config.yaml
n_kv_head: 2
activation: "squared_relu"
norm: "rmsnorm"
norm_place: "pre"
parallel_block: false
extras: ["capped logits"]
init: "trunc"
seq_len: 1024
steps: 3437
Each number is 50 + 12 x the weight over its row's rms, rounded and kept within 0 to 99. Layers, rows and columns count from 0. The size before them is the row's rms in percent of the matrix's.

# layer 3 MLP up, 768x128, rms 0.134, rows 549-561, columns 0-127
102:48 48 55 63 45 56 51 44 53 28 50 57 61 60 69 81 52 36 53 56 59 36 64 74 42 48 53 57 43 35 68 39 58 62 59 62 63 40 32 32 58 35 53 62 46 62 30 54 45 78 50 49 27 61 64 64 59 68 41 51 42 57 40 63 48 56 32 41 41 41 76 56 56 81 63 42 52 48 66 43 59 59 54 60 57 51 51 39 46 55 53 71 47 60 47 43 32 45 49 51 34 46 24 48 53 58 39 42 48 37 42 47 51 77 71 53 61 72 38 37 69 38 56 59 43 45 57 39
102:44 40 46 58 61 44 52 50 32 71 48 74 66 63 57 42 63 64 30 53 62 61 61 19 54 34 32 35 39 53 49 34 46 33 48 36 58 49 54 46 51 65 62 48 58 44 48 53 65 55 56 50 55 63 59 45 34 29 50 56 59 43 53 54 52 63 41 58 40 46 47 47 44 67 65 33 37 29 51 75 65 40 54 50 49 51 58 60 35 45 29 35 58 53 54 59 54 53 34 67 60 49 47 41 46 50 57 72 43 53 40 51 50 36 41 52 34 53 21 49 40 51 82 63 39 44 90 65
103:53 44 33 66 75 72 54 49 46 50 34 38 48 63 61 46 36 48 30 64 45 36 45 50 19 38 32 44 47 49 38 62 42 45 38 45 59 27 64 26 30 40 51 67 55 37 40 45 36 63 53 43 50 63 28 33 54 44 35 70 41 53 65 43 37 51 64 48 27 58 44 46 55 45 64 45 41 69 40 47 49 44 51 70 41 35 50 45 54 41 55 66 67 55 68 68 29 49 49 43 62 38 78 51 38 47 65 33 60 35 36 50 41 52 65 46 48 52 45 47 47 71 48 32 45 61 54 48
114:54 49 66 61 38 66 69 23 64 43 67 67 57 58 48 52 48 30 30 51 39 48 49 43 64 64 36 42 40 66 53 42 54 47 55 27 35 54 72 53 40 52 54 45 31 47 40 49 59 51 24 51 75 44 59 42 60 37 48 59 56 38 62 44 34 80 70 39 55 41 55 38 47 37 51 44 49 44 41 70 49 51 44 58 26 60 60 40 73 38 73 58 61 50 41 39 51 35 42 60 57 47 37 46 39 42 63 51 61 45 53 55 27 65 67 59 50 50 49 26 58 73 43 46 48 58 71 43
103:61 29 63 57 55 47 45 44 65 47 64 54 56 55 65 46 43 55 49 34 50 69 72 47 37 53 51 52 43 71 34 49 39 51 30 61 65 55 31 45 52 44 59 40 51 70 47 67 74 53 69 51 52 35 68 34 54 30 42 38 42 73 55 41 49 60 52 52 47 59 39 49 61 34 33 55 59 61 40 55 49 70 38 47 48 55 88 54 54 57 57 44 58 55 67 59 54 65 33 71 58 13 45 39 33 49 43 58 65 47 67 40 44 48 52 66 54 27 51 51 41 57 74 61 53 48 56 36
095:48 65 71 45 44 36 60 49 67 36 38 68 53 60 56 45 56 54 38 68 64 48 68 39 54 32 54 48 45 63 52 36 42 58 62 56 57 54 39 63 69 42 48 56 63 39 77 50 58 69 64 59 49 33 35 52 51 58 51 72 52 43 41 31 39 48 40 44 47 42 50 55 52 43 58 42 74 52 63 61 50 58 69 34 92 63 37 54 70 57 42 52 38 64 34 52 50 59 41 62 47 26 47 56 63 43 63 31 77 46 71 49 61 29 65 45 69 52 53 45 53 63 47 48 62 58 37 47
092:48 71 33 65 56 53 46 54 36 34 43 40 39 58 46 47 36 47 38 39 29 41 48 48 68 32 43 65 32 31 48 36 20 52 46 42 59 42 61 74 58 47 41 60 30 50 46 60 46 60 61 51 52 24 71 41 73 62 38 26 44 59 51 43 52 37 34 50 57 55 56 31 61 61 41 45 55 41 62 51 63 67 52 54 40 51 54 37 38 54 70 62 39 50 49 38 43 64 54 56 38 61 41 64 49 45 27 38 50 53 74 80 37 58 34 44 50 43 31 47 56 40 54 62 53 24 55 51
096:51 53 47 37 36 36 55 48 45 30 58 41 48 40 38 62 55 54 55 35 43 54 52 59 54 34 42 46 46 42 50 58 39 63 55 63 56 68 60 34 39 62 52 61 58 72 51 46 54 59 55 39 42 37 35 62 55 61 42 65 56 26 57 73 69 58 48 42 73 55 43 45 43 63 29 24 61 53 80 33 51 46 42 50 53 53 48 47 39 43 77 64 68 65 61 60 56 42 40 41 55 49 33 47 46 48 58 23 41 47 55 39 49 68 38 28 50 66 51 38 48 52 55 11 73 63 35 43
122:76 46 48 68 55 29 64 40 48 52 68 52 53 47 46 74 62 58 44 46 48 68 32 41 40 48 33 60 38 50 63 50 34 70 44 49 47 42 52 54 52 49 54 54 68 70 51 33 40 47 51 45 45 61 36 44 67 25 64 49 51 64 37 63 53 68 45 60 46 52 36 51 61 41 51 47 49 29 51 55 47 32 58 48 48 63 37 31 34 44 44 57 62 42 65 44 69 41 42 33 41 52 44 78 50 43 61 77 53 68 48 56 71 48 70 66 51 43 66 64 59 68 16 59 58 60 50 63
111:64 44 61 62 53 55 53 54 51 35 55 35 63 55 36 58 58 73 48 40 64 44 72 38 78 48 50 46 47 63 71 54 52 62 53 57 70 59 65 53 49 62 44 60 54 55 38 56 44 52 24 49 65 51 64 46 59 07 55 46 59 38 60 47 51 55 39 33 53 57 59 46 26 78 44 45 30 62 29 76 35 37 58 49 48 56 74 35 53 48 31 54 44 48 49 55 22 56 60 58 48 45 43 63 52 36 58 45 47 31 57 42 54 52 43 58 51 48 60 54 45 42 39 43 40 41 40 21
098:48 33 65 68 41 41 40 42 39 59 45 88 42 71 63 39 37 53 46 65 59 39 51 35 46 62 22 51 36 52 35 57 22 45 57 44 54 68 41 45 56 42 49 63 75 64 50 48 54 43 35 47 40 47 67 63 55 53 53 61 34 39 70 45 54 59 59 40 43 67 41 42 30 61 45 55 57 30 53 53 52 55 43 51 61 57 39 47 54 46 42 25 68 25 48 23 47 28 46 52 71 65 58 46 31 59 40 41 45 63 50 48 44 41 34 51 52 54 39 49 55 66 44 62 37 68 43 37
111:69 38 56 57 36 55 49 64 61 48 56 63 51 41 51 51 71 42 40 56 37 57 56 59 61 52 55 61 43 60 39 60 41 45 74 40 45 51 53 33 14 59 27 49 40 49 46 56 57 44 59 36 51 31 52 46 52 43 73 60 49 50 51 53 33 55 40 56 65 39 44 56 27 53 49 36 50 54 60 29 52 56 63 51 51 35 51 56 81 77 64 35 44 38 49 59 31 63 24 37 36 45 35 36 23 39 54 60 70 46 58 57 25 62 32 45 40 72 61 39 53 53 39 59 41 55 45 50
102:58 46 63 53 45 43 49 41 39 63 26 50 56 56 53 49 36 42 46 52 47 62 54 46 56 43 77 54 55 48 42 49 65 35 58 42 53 56 46 46 42 59 26 72 51 24 54 38 51 25 47 63 60 69 61 63 36 58 47 30 81 55 42 59 38 51 22 43 47 48 62 39 56 29 55 34 42 58 62 48 53 70 51 45 58 50 37 42 53 51 50 33 50 30 84 58 36 38 40 42 44 61 66 78 53 52 43 67 43 63 54 63 37 47 59 54 66 45 59 24 57 52 36 64 70 43 54 48
# layer 3 MLP down (transposed), 768x128, rms 0.13, rows 549-561, columns 0-127
101:35 42 47 40 53 17 35 41 54 50 38 39 57 51 32 53 47 75 60 36 60 46 54 44 49 60 56 34 67 66 32 33 35 34 53 50 49 58 19 45 48 62 40 64 44 49 55 65 57 56 68 47 40 70 41 52 59 53 31 40 66 62 46 56 53 49 50 40 41 65 65 45 57 46 67 64 42 75 30 48 30 64 44 49 67 64 64 48 56 19 42 55 52 40 44 51 75 45 43 50 59 61 49 31 39 72 34 47 53 65 56 48 60 41 41 48 48 44 45 40 30 42 37 49 56 44 32 65
098:54 61 64 71 29 48 38 25 51 29 56 57 62 73 45 44 51 65 53 46 48 58 36 46 36 45 54 62 50 56 54 36 41 45 28 60 36 33 40 55 38 31 41 18 35 48 68 58 64 52 43 55 36 20 66 38 31 35 49 39 42 51 68 42 42 50 53 44 35 55 32 56 72 52 51 51 55 58 55 30 40 41 49 48 48 62 51 61 59 43 56 46 58 39 49 55 52 46 64 45 70 51 52 47 33 36 61 34 54 27 70 60 34 43 52 37 68 57 53 59 53 40 27 70 60 64 39 42
112:53 44 32 47 42 64 63 52 35 47 55 53 41 63 67 72 63 30 60 65 77 37 40 34 49 52 46 48 47 45 29 55 46 65 64 44 52 50 60 42 54 64 39 54 48 54 42 53 50 51 54 36 54 55 27 68 75 66 43 41 55 68 75 52 48 43 30 41 45 70 52 88 52 51 60 62 45 40 33 63 53 58 23 55 53 44 38 31 58 59 50 60 61 50 49 36 56 41 47 51 35 62 46 44 66 34 40 57 40 47 45 29 42 33 57 41 33 59 39 46 61 62 58 42 49 65 80 55
110:67 51 62 50 60 49 36 44 30 50 39 44 54 51 32 58 66 69 62 44 41 58 60 53 55 39 56 35 54 57 60 49 58 45 67 58 59 50 57 24 42 39 44 40 56 52 53 74 56 52 56 58 38 43 32 61 44 58 47 45 46 54 27 64 66 75 44 54 42 60 43 49 43 66 58 59 31 54 39 54 48 58 62 53 45 31 13 36 33 64 48 47 51 35 53 29 39 40 75 31 29 59 64 39 41 54 54 56 60 51 60 40 49 49 57 64 29 54 47 48 43 43 51 90 72 61 35 57
106:46 61 52 56 36 44 51 34 68 61 62 64 35 37 36 37 26 35 47 30 44 44 45 39 35 51 55 31 46 36 32 57 45 84 53 26 37 35 62 59 61 48 75 48 49 46 33 47 40 47 54 48 58 52 33 63 32 64 51 57 56 35 46 38 55 63 54 35 76 72 49 49 57 66 45 52 44 50 47 50 49 58 42 50 40 60 31 51 38 44 60 56 56 40 43 33 62 44 49 41 34 40 56 60 54 43 32 45 48 43 45 85 51 31 52 21 51 39 74 41 51 41 40 42 63 43 59 54
105:39 54 39 64 70 57 58 46 26 61 41 30 71 55 58 35 50 61 43 32 29 44 35 53 36 52 59 55 47 51 71 48 66 38 58 36 52 48 56 52 34 55 69 44 36 56 39 43 71 48 51 64 58 71 41 47 31 46 46 67 52 29 56 59 63 66 30 62 34 54 50 64 35 48 73 61 76 42 47 51 58 45 52 62 40 60 44 61 45 61 52 48 43 39 72 54 41 53 45 51 46 29 59 37 33 60 21 78 46 45 53 39 61 45 55 48 75 45 46 56 30 56 39 50 61 46 53 65
102:41 70 52 50 51 49 18 61 82 33 55 84 68 46 48 46 57 54 50 18 36 63 48 31 52 70 49 55 55 54 50 55 42 45 34 65 56 38 57 43 53 55 40 39 43 38 38 36 69 43 67 44 62 44 52 62 52 67 42 40 59 41 54 49 35 58 51 58 63 52 61 56 47 49 42 57 46 42 32 56 63 51 63 30 65 53 63 25 51 51 48 48 55 54 43 55 68 70 56 59 80 62 61 55 60 27 60 43 55 53 45 54 46 64 60 53 52 50 45 57 62 67 84 56 60 49 38 49
093:44 52 58 49 54 69 36 57 61 55 47 21 44 77 35 51 41 71 61 54 44 47 38 43 62 59 59 74 59 47 39 53 37 35 36 57 53 47 38 53 54 42 49 46 40 53 63 67 59 51 48 64 72 56 63 37 35 41 77 51 59 72 46 63 67 69 47 50 44 43 42 67 56 47 54 52 56 66 41 52 69 36 81 36 48 45 60 54 49 63 40 44 28 32 42 34 41 72 37 41 45 61 67 50 42 39 50 51 60 41 63 58 56 70 48 75 36 49 39 47 58 45 48 69 38 74 49 40
104:31 49 53 53 48 49 44 34 57 48 43 43 54 40 45 31 58 31 71 62 47 49 54 50 38 79 57 34 46 69 36 43 47 59 53 50 44 52 47 40 81 39 55 30 57 33 30 41 56 68 43 64 36 44 51 62 51 60 34 59 47 29 68 44 24 63 49 57 61 53 59 53 67 61 44 51 52 66 63 41 72 63 53 36 72 29 36 51 40 48 39 37 72 39 55 40 40 58 48 55 40 54 41 36 41 23 36 42 46 35 53 48 60 45 34 52 41 46 46 82 59 44 56 36 50 36 37 51
106:64 73 53 48 49 27 61 53 46 49 58 54 49 47 47 57 44 36 58 48 51 45 27 46 48 67 46 66 47 40 39 42 67 53 26 53 46 57 47 19 33 41 31 41 42 25 67 55 73 25 66 61 74 40 65 54 65 61 54 38 45 57 66 58 44 55 41 34 46 44 62 44 78 53 53 64 44 33 70 32 51 51 45 48 55 63 62 69 52 36 40 44 54 50 51 51 75 38 50 52 72 50 48 29 71 51 70 58 47 48 49 43 56 38 37 36 51 48 54 55 53 51 43 68 50 59 57 72
100:25 54 56 31 52 50 50 62 77 46 53 68 40 40 61 67 37 53 61 30 45 35 39 57 37 29 44 49 56 39 55 58 57 49 52 46 46 39 36 31 53 43 34 55 28 44 55 58 36 28 61 48 36 44 61 48 46 62 36 58 37 24 38 26 24 54 27 48 51 48 56 80 73 47 41 45 29 49 64 47 43 59 39 49 45 45 38 40 41 52 44 36 56 55 54 41 44 52 81 64 44 57 65 50 44 52 73 66 61 44 49 49 56 64 50 51 62 38 40 55 43 38 69 54 39 39 54 33
104:47 60 65 51 43 49 48 46 34 42 46 25 31 52 42 72 48 67 54 48 48 25 44 50 51 45 57 47 63 64 30 36 39 50 52 45 56 61 35 57 59 67 65 52 65 52 37 37 41 39 30 44 83 49 60 53 33 58 45 42 44 32 51 56 54 67 47 49 50 45 66 75 50 69 49 60 58 44 48 64 41 43 40 45 51 56 52 54 49 61 61 76 55 57 63 32 62 43 61 33 36 64 55 46 40 44 53 44 31 43 33 49 88 74 39 56 59 48 69 52 62 59 51 37 67 30 69 51
108:45 41 37 60 46 38 37 40 69 63 37 46 67 56 47 46 55 64 51 38 48 40 34 32 44 80 53 34 66 55 55 59 62 56 50 43 44 57 30 64 60 46 22 43 60 56 42 60 55 27 52 60 62 48 61 71 62 36 69 48 35 41 59 54 69 38 47 40 53 37 53 45 42 57 57 47 46 54 47 45 44 34 45 44 60 47 23 55 59 32 36 71 52 70 50 48 46 36 45 80 49 72 45 64 56 68 64 48 38 27 56 56 77 79 64 48 50 50 49 57 50 57 55 39 61 48 32 50